From a checkpoint of a small transformer trained on Wikipedia: 4 heads of 32.
Each number is 128 + 24 x the weight over its row's rms, rounded and kept within 0 to 255. Layers, rows and columns count from 0. Numbers have three digits each. The size before them is the row's rms in percent of the matrix's.

# v: layer 4 attention value, 128x64, rms 0.11, rows 84-127, columns 0-31
# o: layer 4 attention output (transposed), 128x64, rms 0.112, rows 84-127, columns 0-31
# q: layer 4 attention query, 128x64, rms 0.135, rows 96-127, columns 0-31
# k: layer 4 attention key, 128x64, rms 0.136, rows 96-127, columns 0-31
# gate: layer 4 MLP gate, 192x64, rms 0.151, rows 0-69, columns 0-31
# up: layer 4 MLP up, 192x64, rms 0.147, rows 0-68, columns 0-31
# down: layer 4 MLP down (transposed), 192x64, rms 0.136, rows 0-68, columns 0-31
v84 131:129122100099131151103153127105135145147141105094124119138147129098133122145098131114113090156108
o84 141:127104122144126119103137155182141156118186115094148142155116134105139149119152118121159158148125
v85 125:112141096153179130159125083100131146131135130080105113124146144147132116117126139095138121151142
o85 125:119098133168116114135105107155101117120151111167118165158139098090131133130135155138151184146115
v86 141:104145113132153140171159135089119119152087125120098136143130129121170077114142152122130110121135
o86 137:092120106127114128095101082137143123139158108139138143147111125137189118116110116134163174134094
v87 155:099123141150148120197136110098175111149143153133122133170144099140093113123162082146119125129139
o87 165:109146150119127112135157083096171132117139140134108176128150142135136111124136135139159155137066
v88 108:117089148111118141134109140124112098107093126157063111152113112122134116163105122136139133136119
o88 116:082104173090131151108121086149122122134143079113140080149143142148133133116123130135161171144083
v89 132:142161138137084110151148144134130119167066138146131129113130138126181119109081147130162104103079
o89 128:118153107109131131066169087146130135153145113154155086101111144159129120129082107095139102140127
v90 121:107130098142123113133156113144145122133144121115182132116134154104121138108173094138139133130131
o90 126:141115112165120115171142133143147108119132144131144189089121152055106114134165122135126161105157
v91 137:142152133108133127147137099127109128114071122123159150152126121112156102124096128159128160118159
o91 130:138116146167145114123111092145120096088093110130174138143135107108164138130128135116134131069100
v92 135:117101134146123150088120134193123143091173098110139104124155100145105152140124125114119145150136
o92 136:128131145121143150158124169101136143113106147078140120096135111132090128132158146136101103138143
v93 149:121128111123135118152155086160151093105115134185158137080111117105133100136158125112132186097147
o93 158:098127139112149135144103104146123067117113105137141152132119125098124120141144140127137200081138
v94 134:128087134132103119167117133154153108151143113119099145183173143154097107113165071129125133114101
o94 128:125163143103130151132156082129163135158137098110105116150138170151064124088145105138176126158130
v95 142:084148098153120117114148135085156122126127110125138105110122133106113135147142116147107123135114
o95 153:091118122133119148113171146171132118118170120139109151116106147094121130094179134107115171131143
q96 084:129117150139141119149164092123101126133132142086133112161117074138151103148154127116084119116162
k96 133:101182104130134158133085147108127167097140105124134146104098126108166146108068111131124148133147
q97 082:134096167122114094168164086122099130145114145124096104162131072119119103150141110126117098113118
k97 074:106163162130132105140113142167130182129158121126122101120123114117158151099100127111118127095139
q98 073:098204123099133137120101114109130127096097110126144116123120142083161144084096138096125125152132
k98 065:147093127118111143139134173148138119135154134104100103132156111133087100171142092136082104164151
q99 077:173102128127130094164123122144115115158148088132090123110107076168105105155133137131146123137112
k99 095:135132144121132090164164099148115098157126087158112092120158132136146115148177142135139103112110
q100 089:144065164149119122122125126149133129140140134139101142105153092151094106146126106149132133113118
k100 102:130136144143091099145151096136127111145103131177134112148161108144117155119149170113131120140133
q101 095:112129117142145113133127107127093143155086130116140120105115155158168132143166152122082119131130
k101 104:116187133111132174151100148118109136132143117130086143143123127142146113126101097142123111136115
q102 097:163103127113170111142154130124147086162123127136082172142144110141096126158126128163135147132136
k102 074:164132092080174119139156110130094108138092095087110124121122106115134114144118153135148134154141
q103 085:140094126150139132142119137137180111142123141166128114144136160135059130132132105144107145104127
k103 079:120162122113149127075139076145114109151104108130148166147111110123119149133180172128128142134134
q104 123:117153120187166168146104128124165134132123140113155086137142195147109117102103159091099130116113
k104 092:127123101188142125129113125115145114131090138111126161171114151147129120094170169118111124130082
q105 167:164103128127116097118168132149139084166112129140080136149134107177127101171141133159137127150112
k105 069:150159100060155098128135083132138086148149055126115119123084111135137132127147137124148139130142
q106 076:127152104123116128130128082173118138162155118103141117145149150137140163163158116047137151119164
k106 078:148144119134173101159105193143149108135157169130087122129103127098110135097112076104135129131096
q107 079:133128096159126101107111162200104164143121098159135100144130142170138104134127136125092076172161
k107 078:086150103127149123162092114155124168133131126155139128107090130083136121141083139075098147140121
q108 081:112129144149106126123114111129117103129106141092135140160112143144157097116152140116102189109097
k108 082:150149140118152142160130133117130110148140098118096099088124120155142104090082124156124118116181
q109 092:121107133155097092106093183147079137130110138188124115110137093112108155148174116142117099148142
k109 098:082112153125107126128121140154100111122184112188115141137148133144113145124126114119140150139177
q110 088:126069122176118159128140184138116125151093138138112142134131155151115115158113119120107177142168
k110 083:137148104149154138121127114117119107117122099182128120123113117151149148160146213121118136144164
q111 091:171153097133109084148145113196127126150110098116149105169097137148129094146141139126129096148167
k111 091:113186074086107125156116125173125185118150105154114143118092120088181126126080118092116141120114
q112 161:169103156130123091127139104134158115148141166154090146133171114162095113160151134147143135117096
k112 109:118149152098137122102153092145091131135131106147142100136144116111148149113171136113127087090151
q113 108:155085148109114110112128132122165106145143139154078150122136102148078140140132125167152135123087
k113 110:153115169106112086116179116169116108165121131150122102127164124144102123133160145147141104121117
q114 104:109167096158163167116127113137117145117119125108194126128111187114170136117141126095080122142172
k114 101:108151098139128163148091173095127175097141140082128154126091136116156133098098123124104158123135
q115 086:148113139087120122129120142139165105143120124173079153118148102139092138157129129179144115120126
k115 082:155097123102130098107153109121127111149086138135129123121132124129101123157155154140143084169105
q116 081:123115161161124102155134118092106085144125142107115114115151116154102161112118128165120155144070
k116 077:125094156104147131099150147162102099171159112143109102123150126158123132121156153125134144107155
q117 073:094148108122113153112126155143149176125107200120173174108129146091142149114127124089144117098128
k117 074:120159137135115145114127153109152114098175183140172117096138133130125132109086146105111111089164
q118 072:101200095129127130107125153175145132112121127121197100120141162138125119134148128130110143137133
k118 118:110161081129116132147098154125136151093097134109141149119100125106124141095098112102113126129079
q119 083:114157163168126093148144118148134130128098113122172105120128132130145139118140151119137115136100
k119 090:120129118115153115142098152221131139142103109101097131114116113115121138070097100153130120141111
q120 083:138126146086157105119133095092156098141145126136120147099092106123143124101129115124188180108100
k120 106:173117143096135079107163078144157071161092106073114119146154127136116102126141105149142120154104
q121 062:128100125123126121096130132201146091141112149138082149134173138188140117123160102140126138137148
k121 168:060156122121153177120086144122142185088145131143133150098107126085133149111091109118111147120151
q122 086:135116126112153150146112138134128115138153164117132104128159124128107142136115082121133072125168
k122 090:111115105136137104129101112075112121110129135183128137146142113054123149138160151119147065134087
q123 083:130137155138101134159101129151112122128134137147173129135161117087105174144150129098126104099142
k123 086:147109161105122117106155159158103107154163167118098163113140109159110154081157132133155129118163
q124 085:120123139165138116158096080176127145144100108117130100163119156109153124130142159101112100108127
k124 077:125159124132170076166105115131147112172184133138078134118108144109164102113128116117141127102134
q125 074:097129163147167147127100132093127146103097120106119132147101135127116140113111112129106120097068
k125 077:137116141110148122122154130074118080177154124116135132125137157163142134094148139159104118076172
q126 083:120048167116122133157147098119141123147144142124092128149133088130143144106149138136141145099123
k126 080:148131129150164160099166099123111133153158161114104126101151153141112117102111107146130151118206
q127 092:173134104114127108177140127181130146122118082136152082142125126129135120154133138104134090154161
k127 092:095137118098141136175091148184124154138159119147106099107109107077178137117130086097128134113112
v96 094:112105103149110116130158157138076128156158127130137107150096146136142115115139137096112111103156
o96 113:111130145127101111086112132092152103159102159092108108159144155141130096127092112159168185125116
v97 103:151144133142164150110112135135193120113118143114114138102128123171075119133121116172154123122093
o97 121:137148115122152144166116135146102138093162090179148145082112091107120147131153120080082105133123
v98 082:138108126138136121125124113156083139092094124129117114132136121115124143126120135105138086142137
o98 073:152137133100133137150146138137147140151157136126103119156100110126146096129099126164148176151116
v99 080:105117112124106128164149089151105132115079125096189087137128142137135113134125146116111099134170
o99 079:148119132107117118112135158116153125139141170110088123173122162138127099092112104173169187114133
v100 099:100109111151096084171139153144099133138140167112167123151141151135171096101148142099129105120141
o100 114:122115132110089134082121142114154117188127161110096083133136154133111117111119102177170186128153
v101 081:106103114097157151112143137163110128125161134142129126138122125146081102151081162130110143121161
o101 078:134120147137147150146101111131143161104134109138168099103157136106114117121123119105142155155101
v102 078:146124151112147125110133108107147131141127135126134087128130145096107180138108134068148103111146
o102 070:142148086136163137165136142115139167120150108099107168125087119152143131154097154130102135135139
v103 098:152138130147121112187114122102150109133130119116179109100153125143130145130135097131138066134081
o103 096:154139109110131128129136157173115101136163133164077153111120151140122166100155125126118087154148
v104 087:138130158138131136124145091092133118114118095124118118134147097130135145135143113142113128188132
o104 093:167120130128115096162139185172135138122136110102113161155093100144142092110126150101113095102124
v105 071:132115106148095109150156135099150115123143146091146147151119132122127116114121109130135083152156
o105 062:120163109116118129106159136138131107158151107133102126156150126132125106112124121164174158141143
v106 102:123105129107142159122152112141116116113150165155160153161121129156108100159099109116109142127168
o106 107:124134140141118134145096102092161156102127127097120104139129133100138086108117145139162182107112
v107 080:164135138121165162086126136131117140104107133124099152123154108126082154147117139165129154167134
o107 093:131128127126149145146141109134107150090137082130162151096099085094117123130138151093106090118131
v108 068:119133142173153130118138132131092147114107120110152095098142129152110144126116143101143161123125
o108 067:149139101123152158156109146135147163124143107145122144107125140112155151119143134130101068118106
v109 075:130140130120100097120111089136138127133153133191112102133135108110103184129136121097121168101137
o109 071:114141123166142144125192080120131152126126118102125135156122115132134172136161132101124098174101
v110 080:138132135140086132159140124122124128106117079130144080146137175137157108112157121102118097132136
o110 089:142132116125110110106128179132149105158134183118085123149125140144134135131129096161152148121144
v111 081:140136141121116127144099156095115107147105117120097116108104110126127120115116115089104150156108
o111 078:129117141138113119121157123153084099108105141098114181147114108188117112152156137145136055125121
v112 115:117133136118150147134166134128091136124136143152136181151101118130131122143146107116115089153159
o112 119:124104135153125099121118076147165126098105103083143114149137107137157078125121162121162159112108
v113 093:127125135137129113152115085134207125108133140128123095114150141135115138128141125167118160129155
o113 097:151163103111147171177127160126103139121169124179124140090126151093112177124151118092106094124139
v114 086:139130121107152154134145162103138127154123117107127116101103156128128127116187120087117086124134
o114 080:097120091166153112091127158124139133132124124105153142098118177133163135137099147177149148079141
v115 091:121129096134142147138146145114108112135133130106100143128147151161130099103061158086141096154139
o115 088:124149132101129140174117171183104116119129076167143146089099118125092080090113112193129127115121
v116 094:123123125108112129120142148136087140138133112130116133156104130132165126114145144062109104134149
o116 106:103108136140112083086128114119149105131095167077121105173134129154155085122104135172167184111087
v117 086:133146119121105128132156146113080148100138135176089125116131120105134125097131140095130155146141
o117 086:110113161140114104098147078097137092145080150067123119173123142151147146161119121157159108125106
v118 077:098123139102108111131123106125123131169119122143108104119123152116141150162136119082137144125143
o118 077:113129146168138098110142087059121122115084164086134136144130163132119165152124161161129125129102
v119 107:097133109127097094135099122148128129125124107105141109115148184115139100105112132094136161101107
o119 103:126147123119125171119133166073118107148125171165114113108142175123117165132148098161111126133141
v120 077:109150149147116127091094106127138138147131119114135118126126102112120161120141150125153167094155
o120 072:140130068118139130137162099110120117132127152118111156146146129124108186163134122096118106125107
v121 092:120134136117113098152128148107099125115133111144157085123140155099154150124142127091122114090139
o121 097:117126115132098115099116130093136135167116160128097115152128164120162135124122139162135134133122
v122 082:123152144095101106159113127135138127135127148149124122119172121109095140152118106207149147124111
o122 087:162137115146120156154119152155093135119162094156097113100121094109100128122138135092099075153169
v123 083:122147161103106124166125112136139111127083110114161094103138120108163131135137081180138102131096
o123 070:142089119143099117116121163134112133134169135144092136137106121137107137116166128098099096107185
v124 098:143130122108137144097160152129100130117151115130133204124100148109137122098131119060129147123137
o124 100:090108134141138094083126074072152130129089130077169124139118148145160129160116140154139154108099
v125 088:134129103109119128159125191098090124163155155130115167162081167133113087137126143082122092129121
o125 085:101131166148113116079125118132108116116091132139140108107141145162133064139109131181163172147135
v126 079:120127140126138129064139111090148120113112131135144152129129125103121135149136134105128148104172
o126 083:123132136135172128155113050127170135100112139078155152136115134129148133123099170112141154108083
v127 103:138107110157090105144116127134145112150127129075162110118158163125137102102123133131115109134124
o127 107:145144112090115140130117182126109112166146131179095103122129142109088133127135085155137151145164
gate0 105:128114131122094124104157130164098117184150084146124107127152110174134105147112159187152144180123
up0 101:138124154116143139159169076131146132118133174145126138125102126144129118144138143133095109109138
down0 106:111140111124088093117130158134120120084122153110139106121179135118132104087123113137119100149170
gate1 098:105119127150119098158158144149121125132122149153107140043115160124122139145113117140128113132148
up1 092:147105141140125135120087079106116123144110105120148112152148099139126103165183109141124146156146
down1 090:144111100112099088119129128134115100136118131122126129140144190099124138138071155126140096154138
gate2 105:143146114084150090131134101138096147155085107115170104165142080139120154142096109085153190171146
up2 110:131139133119092115136187150159089164083157147139184137115127119103100147094135098149112117171126
down2 110:166127097176083136108139145147155163131140127144151130139115142125102118153055126128119150111115
gate3 092:127122127135092140130126153113126148157126118103146084151123144132114112088074087129138109158136
up3 094:121118159134107133202121102149117116126114185115084153159136096145119092146145182095142122113168
down3 091:134113106114100151115157143103162171101110093124155162093114144140132103136141109148154155147153
gate4 106:145157115071105132100097122099158137162114119118107092109103120178100160143168099113138162176140
up4 110:141112149110124135145114158120187124108084155091124105141064123130134097084136121148126145126164
down4 108:134122126138146113139115101115102132126178165070145173136115167122124165094106139113168125117128
gate5 102:123127132143119097116153131155140167123138072106117106124116100159076112125167121121158129143128
up5 106:143115136167097114073139161126102093132108128123102060132132111127100124164121122122122139110105
down5 109:144149109134161132148143093113129100114175130090171148141116143122123086117155153102148156138147
gate6 101:143106138123115128121114107153150092146106113115107080133110155123175155111155140097155117124109
up6 100:114144116176162122096121158097111141096122136085161147129160122109167121102103155127136144092110
down6 104:149107142150085120147137156129171147131156146136136144120140160123112131079122159136151118177141
gate7 099:112166143120121129148135117129131145119136133124108125217130139107165115121155085103155140107113
up7 090:141105118154097110110121130091112150096139117177121135133127145143172119110112119136137073145123
down7 089:137137131118129175107122129138164103131131124148170129125151105121080145151149135150124180097133
gate8 111:146132070095115109154171163086136104121156085122098143139102110124123121160137088152148148121106
up8 115:119091125108145153146135142093147132106130121099105100156098124135115119196116131123098139138088
down8 106:112140113138163133133070158178147157136113138124114103177117154124142140118139155136075177097121
gate9 098:147141095118144127092142105162175126138139119127113101122106099142131103132136111128129115109191
up9 095:151100099123111159117096135111136092085123151120110164130151155100111152154091130105162110151129
down9 096:152136127094106134130137100118116133115145118120066140102111152144145142156143146119138159133082
gate10 091:136112085139141100124180176142120105112148100125135143102097118104113129157143125136178144164160
up10 108:092114145158143170128159152063117121091189139113126149095109121090102144121106148090154137140179
down10 106:095156122126138165149091127104122146109125174108110137103147182117134132115144128112096141076122
gate11 091:142115143132113101178174097172108138107119149145070123122132105153109131099132164111128073150156
up11 097:158154119120132114118110160092144141105118126119142154086136108119104123191139140182102171139170
down11 095:118129156111135106094110105135095131104125143117123122156151106119115103118134166082143086181123
gate12 106:113167163128131091134149135137111122123126087070112110114152114166083116161132121095131121107132
up12 101:124124169145141076105131078143130140127117114106140128120133156146098124074084187101112109124120
down12 104:103127093135122126132130149133168109173149157104133118152071154091104118099143127132101148155127
gate13 107:105111153102126083158100103176121108107100115130185111149131119150152145131100114127137126206102
up13 111:112114144103081089132117156157151101119124089152116123110126137130181159159147148179091152196146
down13 102:116166146104158147173090107173141146126102160136127139089078109112112116120130104091162163089106
gate14 100:176116116131137104120115125151120073122100098135153148107088105128173107142131123181138160146163
up14 098:103150121128122102194149145092104122121126139056166115163148127097101138142139115124128093144092
down14 099:131125099160101061118186144144141115180117108120156119170158113103088105173108126143162153108137
gate15 111:187130125141140140098137138150177102106133089081127107146099150108142148137152117121116088137133
up15 100:164139131104092131129126144125083155156137112056107111105139132149082138134099113183173130136123
down15 095:060114148116181090093120112115152110131176144145152146143120134103146142126098169082096142156122
gate16 097:178136114117118139110116165080140127095125085095105105137111118128116118136096134152104151134126
up16 101:120148122167157124158125147099149119079109154160134114099127117128099148108130158096092113122191
down16 104:127121098103134116090138109125087137165143126077134135105168149137091151144139129146137070160086
gate17 105:129189125153146105147130160168128134134110112162109161122129113125139124129172142097137144152106
up17 094:111077131076117130122120117098144124105163143084158136136137115147129127132100151128127141147160
down17 096:136139101103174091129143148166109121102128118133124100137125070138126137132126053161118114120131
gate18 089:142157116123095079106138140157144156171148094174119108140131099093136145125183113123150150155159
up18 080:086101156155107110120127082131137178148111112182164157148162101120128122094148131124129117139146
down18 093:064110120156131152134105137103149170162116159126120145118135143119117182114147140150124125144108
gate19 102:163173096112133095147124136135160161163156114088107088108124101102162105138149104118123130145108
up19 098:144146172116111138123087111159157155136106163119114122111174127107121095133119073122129130150073
down19 100:111098132138138092138137150088100131160141118101113114110138146157107118164110159179151141127140
gate20 103:164136138138127111130157118163107117145108132121118103175118106105109115125138102210169128125124
up20 101:128174115135071107119150129116149132111155109154160116086104127128158134148140188077135116171095
down20 097:118137133091123110111103129153191105115112107164159130130091151119112104147167165137169094169126
gate21 079:153097114155116095099161156169102103135144121110151071109119122112144142148102096148163151139138
up21 093:133155067088130096172124110139131114153141071130151146145112120120123103114166161167134120138122
down21 092:127145102123111125124149175156120090109119078098152106113164172107125105147157120135152177145128
gate22 084:147153142140132157149101133094108131093168112124150164110103128149159099153109085143135144102118
up22 083:119099135125134125125130137096150124129114143090134154142130104089123153089148165130115094122109
down22 089:125121138090137099153163130151086121138101118135105109164100065160109211158125143145132102148108
gate23 101:124136140125137086097121132098159110151117101106108147097120135126129136093216179113142143105112
up23 095:124093132148148097138089135160132108171120122117131133089105150120152120137128165139152116139111
down23 097:135169139108076188129147118130128137146125077149150104121129125119116095104107085100108102135140
gate24 090:137140157130141124094109154129135147104094172104113105142152147151137114138116083101137128113102
up24 091:114098141132170168165136128132132095147121146100150150107143124104052131089182123085112126152148
down24 090:137168107114118113163119148109122134114106123124135141138075132119143141110112110163138130135116
gate25 111:144114076105158122108158144134120083151111122137084129116097111122108096146151138076137137164130
up25 109:089120129162133115153133146128108104098118135169141138096127161107159135128154151147122128123128
down25 103:126099044099129159129174117160123137161107153120123124130108071137122114167120115106121124109147
gate26 090:167114128114137102129145147137108092114146115113147127144061097107109141189122112174149149133167
up26 091:129135169129107128098145139099116155126149103186112125103111146085149134123077165145159158145127
down26 095:131163129114117123133156138120121124102157104094110129092115118113097121128140122144152127110145
gate27 087:087111129119161127120130108123131163141122172158132184142138129129156142127109132108096101092114
up27 092:121075187163114164166083106100129142115144146153123103142140158143151139118138154105100086121101
down27 088:151121115126128139140154121132146102112116097134135144125123119123123119128122119152182139131150
gate28 087:132146144123170100136137154148097141112102110116150110129137093126139136170106085122108130126163
up28 091:121113157145131159132112097155089162092128164137090148120140139101133144160117099139128167124137
down28 096:087143159113119146139054140131116164109113175127124112109165157158152124108172126123110128126131
gate29 103:128174136110126124125162134145138115174135116117157125164119119172065109139145116146133103135143
up29 101:184141145126062117134133126112115129129099136128153151102134127096116170083127123117133087105139
down29 100:094137125141133128177122069143127124127151097128086151126121112151158135172105170103162124126118
gate30 098:145082133123125132124131120131163135159078130125150114142105105130122113151159142128152127095168
up30 100:118078103129148116121105155135151125141099086124138181182110115138142150121110098107121112142065
down30 104:113141116130128127075132138084153119127074127121151160139149172138141154148148138158156116139166
gate31 089:113119124129152135172148106126165157112131157146147104084059105126143134127127089095129109128144
up31 084:113165084141134134161158140149142107091117159073115110135100108100119102166093091157126125119136
down31 094:136115112142118129144101091107125126156175098161121148171176148157156067117122157102131121130113
gate32 104:117124139122143096146152134144137135136203096091113164111089129101134102118135141141124111165123
up32 100:132116157116155152130124098094129134151144114166106168147185150129125153142087093114129073115124
down32 096:118156130152158123153162152138096109106157157086145128107094141146103139159159153077133165125141
gate33 092:094108124116092148112078124106143137137137144124125119120133151160077153106113135106095088117097
up33 092:124113146174113165124128124075131159100172136116117172089153143112146180089156112134132133079141
down33 088:107124138106165098118126157177127140142118111139124099174116136133150075169128152144137122145138
gate34 099:145145126149147084116186108139100110140124130128122118162112126165097134143170123114098104131133
up34 104:118112169104138115082100119165137121105138142105136163132128108159174108128119123103149128160110
down34 103:134111120175116110090157093133121092133076146093162152163141138171116118095161109168141117138132
gate35 098:127122095114105099077167115071089110124168106148108156148129116121132135126147127112204158120143
up35 101:111095106104142161116134113157092131122132126106139162166119111137100107127124173128149060168117
down35 099:122174091163147192120108138201157136148127111139109102112119117103117105119105136093070155107112
gate36 110:139083067103132137155123141182139126126086105151146098140110114137127160119148145143151143157113
up36 102:096131096069129134165137131138138105074083121112156118150143137153113157151134136134156116125157
down36 093:124124101144168107134154098071150111153122147150095143153129187097088148103122138151141158124102
gate37 100:141120136082116153078153088139161143131123125140142161147109157167141148127116100141132120131092
up37 097:142105136116107154110130141158129145097117126094130124120083099146130152145156146072106111125130
down37 099:138144105154135100105124127115122112081116181138113124123090195131126135128179100132146162072164
gate38 105:194159127122082138140144123114123165113108127097163148131112108151140142117116102109171132131145
up38 095:151145142126129138135147139108103156123124149121128188141112131108118116147083154091135134146130
down38 095:109157119138137158113098134145131123136114175079110170136102105162145109122110143118091159144082
gate39 085:105150096092117132141135126166141107123109134137122156083129137152135152081158133129081149137092
up39 095:125146079127128122170105119140124082117070133130159140126102105106109094144143128109135119134165
down39 092:129163134133149143131104104157145118183144112155120123143134126140145153070111104132095096105083
gate40 085:158143107139132177115128147117124111124092110108149104133140077144126155172163118132105107132150
up40 102:098133187146145112097134131130082148162067145117114141137151156136143153119125149088150130123117
down40 100:098130107152120099118125126162176141159072167099136172143154092100115112087142147110131141102073
gate41 110:123121124111147114144132141110086139157109099099099121086111134079151086104178118127130142142166
up41 111:119122163145099123117113108122117119165113139138137133137170120082131173131148147133131188146143
down41 108:152113100120177131150142104123092118110130119111101160112122150167178101085094118126153100117125
gate42 101:167095092107139115142124117119136065102100111096150132124107130125151119163148145127088139182183
up42 112:140145178119121127120127104121127140130121165106111127101119111055193157122160126130134100103128
down42 109:125098104082122105106146146154148155137131145114167121144135103155170120107173141156122118090155
gate43 102:158121141120107130103143119150101050131123120154137104142140129109142108169112144138173156134107
up43 110:123136118156098125115137170110083138126137111155104154090095127118144138108133143155176181127133
down43 111:122113142106153145129106137119135203119115086127109096144130100191148140123152149109135122152110
gate44 103:133101129110119128134129100171146140131114103119140149108117095098111110133150094134150138120126
up44 094:144122153137111124115087130127120110118104112134096166103117135113092132105162157137126127128141
down44 097:147134117159145130157099120150132116114089148140118182129172118118144087121134140125155155106121
gate45 081:147125106104122086127135168157101099103147095164143108140120087150094120147147136151131130138169
up45 090:127155101154141087090156126140108116180119099090132129110134139130143118126101140121147117134087
down45 096:155127122100097117133143148132071090145111090143124132126145129167112083147137136142146133131106
gate46 092:132120127158097139152178093071157136102168153116106153134097143137136112123135124118152076112153
up46 089:127135117152152128116084148094134181134099148096147108120194118153141146081148134075101104097139
down46 091:101117127055138116108143144181099136112115112146095135156145132126137124148101102147116112159097
gate47 093:134183098149087111133101090105136127149169138162142125167116159165132138121139106111158114121110
up47 086:129120113129119097127101094147127123160144135093082153133146142163132123114116135125125136093143
down47 090:165101153124138131118106106082136141114112149102099151167120166123131131125114113165117099164084
gate48 100:175138126139103073124193142129094104112091105143135108124108130144117135153133140124119126167129
up48 117:094147110103134140095077114184129183150172112134098129098148138123150121098138135141153132113113
down48 111:139122088096150072096165101137044138153144124123134124135125087123130106157150142158140113115125
gate49 095:121190102124150133140170122142096148118152103154144090138139081124121128167155124138136154128171
up49 101:127107157138125107116121063189114154105164129170147128154107111148158110148110134136100137129120
down49 108:134134144167115113078119132119098155157102137161128150169105131161116160099130136174121139099157
gate50 104:156148072139108139122150166148090085110108103112150101114112076135089091103136128133110132151169
up50 100:137127117108124105107097172115128078174129122129093129124139138086168160146167131100160142129123
down50 097:109151127122130130088102129113093119119140173150125143101134136146158115158108113123113146158165
gate51 089:114114122133104122115106144137100167139174148161134131165108070089187108142159112145178097129091
up51 093:133127138112135101075137145120104101144171083162103128112129076095157092148142132137127153113167
down51 100:133120160134127139147136144137090164171147145155164148122123102118155163110151128117114129109106
gate52 102:156144125106122128130128161130140148126150144173130101137102118102134105157172142163149108118111
up52 102:141112102099153128121109169131123121123136098130117150142123143123149122138119133125186147108176
down52 098:074144130142122119087132108137169123091097145110175134128151135126133144132116131112123111127166
gate53 098:122173125087117097125142084153104134137124118145112091158129111116081119125149139166147139135135
up53 098:094139118150099146151125066140129159126139154140122099176150131130102132097128137152150127125112
down53 093:164102092144127171153131138125103124126180134129110135157123108129160113120127143118146110106150
gate54 116:133201153063167101131140121147145104138113134144114126140112095101107119131179108127144137138135
up54 100:106131132106097134130147135080170108124162134102117132156153162107143120123058169105092079129151
down54 106:114071135152141139144139093133117132126073109127165112139108115141155108106118111164155133128129
gate55 104:148143147123099157144136106082112122125111120100137117098108132104121094143087158095156090118111
up55 098:134157163108123118112139124166094109168110119096136142139106107144135083143114124101165149124143
down55 094:095128102149146161167168127104185116102141148131154128096102152109154152131140117137125125121134
gate56 091:142091164078124115194127137137122147116115114120128142153101079160100144151154127125108124146152
up56 102:108198121109153124120120115123157095114138133119154160117124102079145102146139111179147168127108
down56 098:187105135135126104150104120155120140140121140139077111103140175169143093117132114096085120122097
gate57 098:165112115115142039140155129167126152108098109152173127098148104112147097149136124154128123121148
up57 103:115112159138160114139135130119143185081089143116145124117155109125146114112122111113104118101158
down57 100:101118120106172137130081123120127149156147147105127131179136109156108132088137080173109152123147
gate58 098:148139077149166082142162118111089153146134096128105092123058108144153116135125090132155127137134
up58 112:128098134100081118116149111178110089111109109105156179116138105150135141134151145125137122158153
down58 101:127151097198152137089140104142110147159116119159106108149081098147143143167108066162179127097155
gate59 098:145138105137095101154108120098120143101126103145137138119109138138124140170114139140086131113098
up59 089:087086135096104148120090108181156143106135143121136156134125087139140131132139120106102125167103
down59 093:161160153124134117179128117119118155125147146119088093146146051120161113143167108109115077112123
gate60 118:158164143092183141140151141136115120134104085122149149103123087113151153105142108105141150134171
up60 102:111123127125083124147069125124178124141130128148130098107157147151139107133173123141107107167075
down60 094:158161135123119160091165096095125078118142111154131120141137103123144127137091124153127141100181
gate61 100:154149140130115061132142064130127105153129093151133125103143093145112139136119124153142155187149
up61 092:141151162150123109161105120140149114149144132152115143085130126161090126108144149115168149165143
down61 088:091108098134126130160116081130159150114158121115139112139163100155119147111133108084143142139122
gate62 092:118137093116110086144127142097126130138129094154089101126118093137152130159157156127096135111164
up62 099:139122096145148113126150146135140111147160138103152131114127168073119143130134129133124137097162
down62 097:143131120154139124124147114124129091137153126141134153117146141112148159133101087148142046130123
gate63 093:121120099127130142115164122099128160128145133111148069151123122128084154127141144114138099161155
up63 094:097146113147107127108103171137092147107133139083135133117156141133135188101137142133127132132136
down63 094:120116114139153108128145118113149152161131126125106162169134122101181100130096135106109125121071
gate64 107:147123110106151094150128148133161116132103126092146109098122074146152111137136140141151107193120
up64 103:133122111107132124139145126180115115100136120128144191086115117112134169098129175137128101144160
down64 101:147121137084130155138114143107109126146120141084154108107121127134122094143125107159098163129151
gate65 095:101131127134104139097148134142142106157124134153136119120148159142099188093126163129127143154160
up65 092:102135115130138155162132122110084108117139135114165125091130169143139146119121110139141150119161
down65 095:136153149156125133122129101146160135127150160152128166140098126131132076133119132116164099150087
gate66 102:196086132129092132141138137161127099147072119132138138129109132122142128132138126163175151144137
up66 093:149118116166110119112194102097125133116130148150153087149125107138101104126132121081109167122126
down66 097:106120128142068115111117167125189160098110127101151124146099139156135165132117124122114084138096
gate67 104:140120098118090113124115128152168125149112097140128089164151139156100083128126121143130109153089
up67 106:134142106162157097108159148118077107124154140121142158089096114124119166147133140119136167125154
down67 102:130149123065076140133122176142173134130132128151107105132173097181104084126154149094151111139120
gate68 090:137100130142146117145182138159089106176110148144108059122095148110138140123094130107110083138091
up68 101:131119122104132151153095142109141139142147114121144132118088150151119099148117166145115152149148
down68 093:106158136124113114147133133138136107105118095116132100149132095138125153115137135135139101187119
gate69 090:154106131103121092137128083129160094115093074145123127141149077106094153143154137179116175116183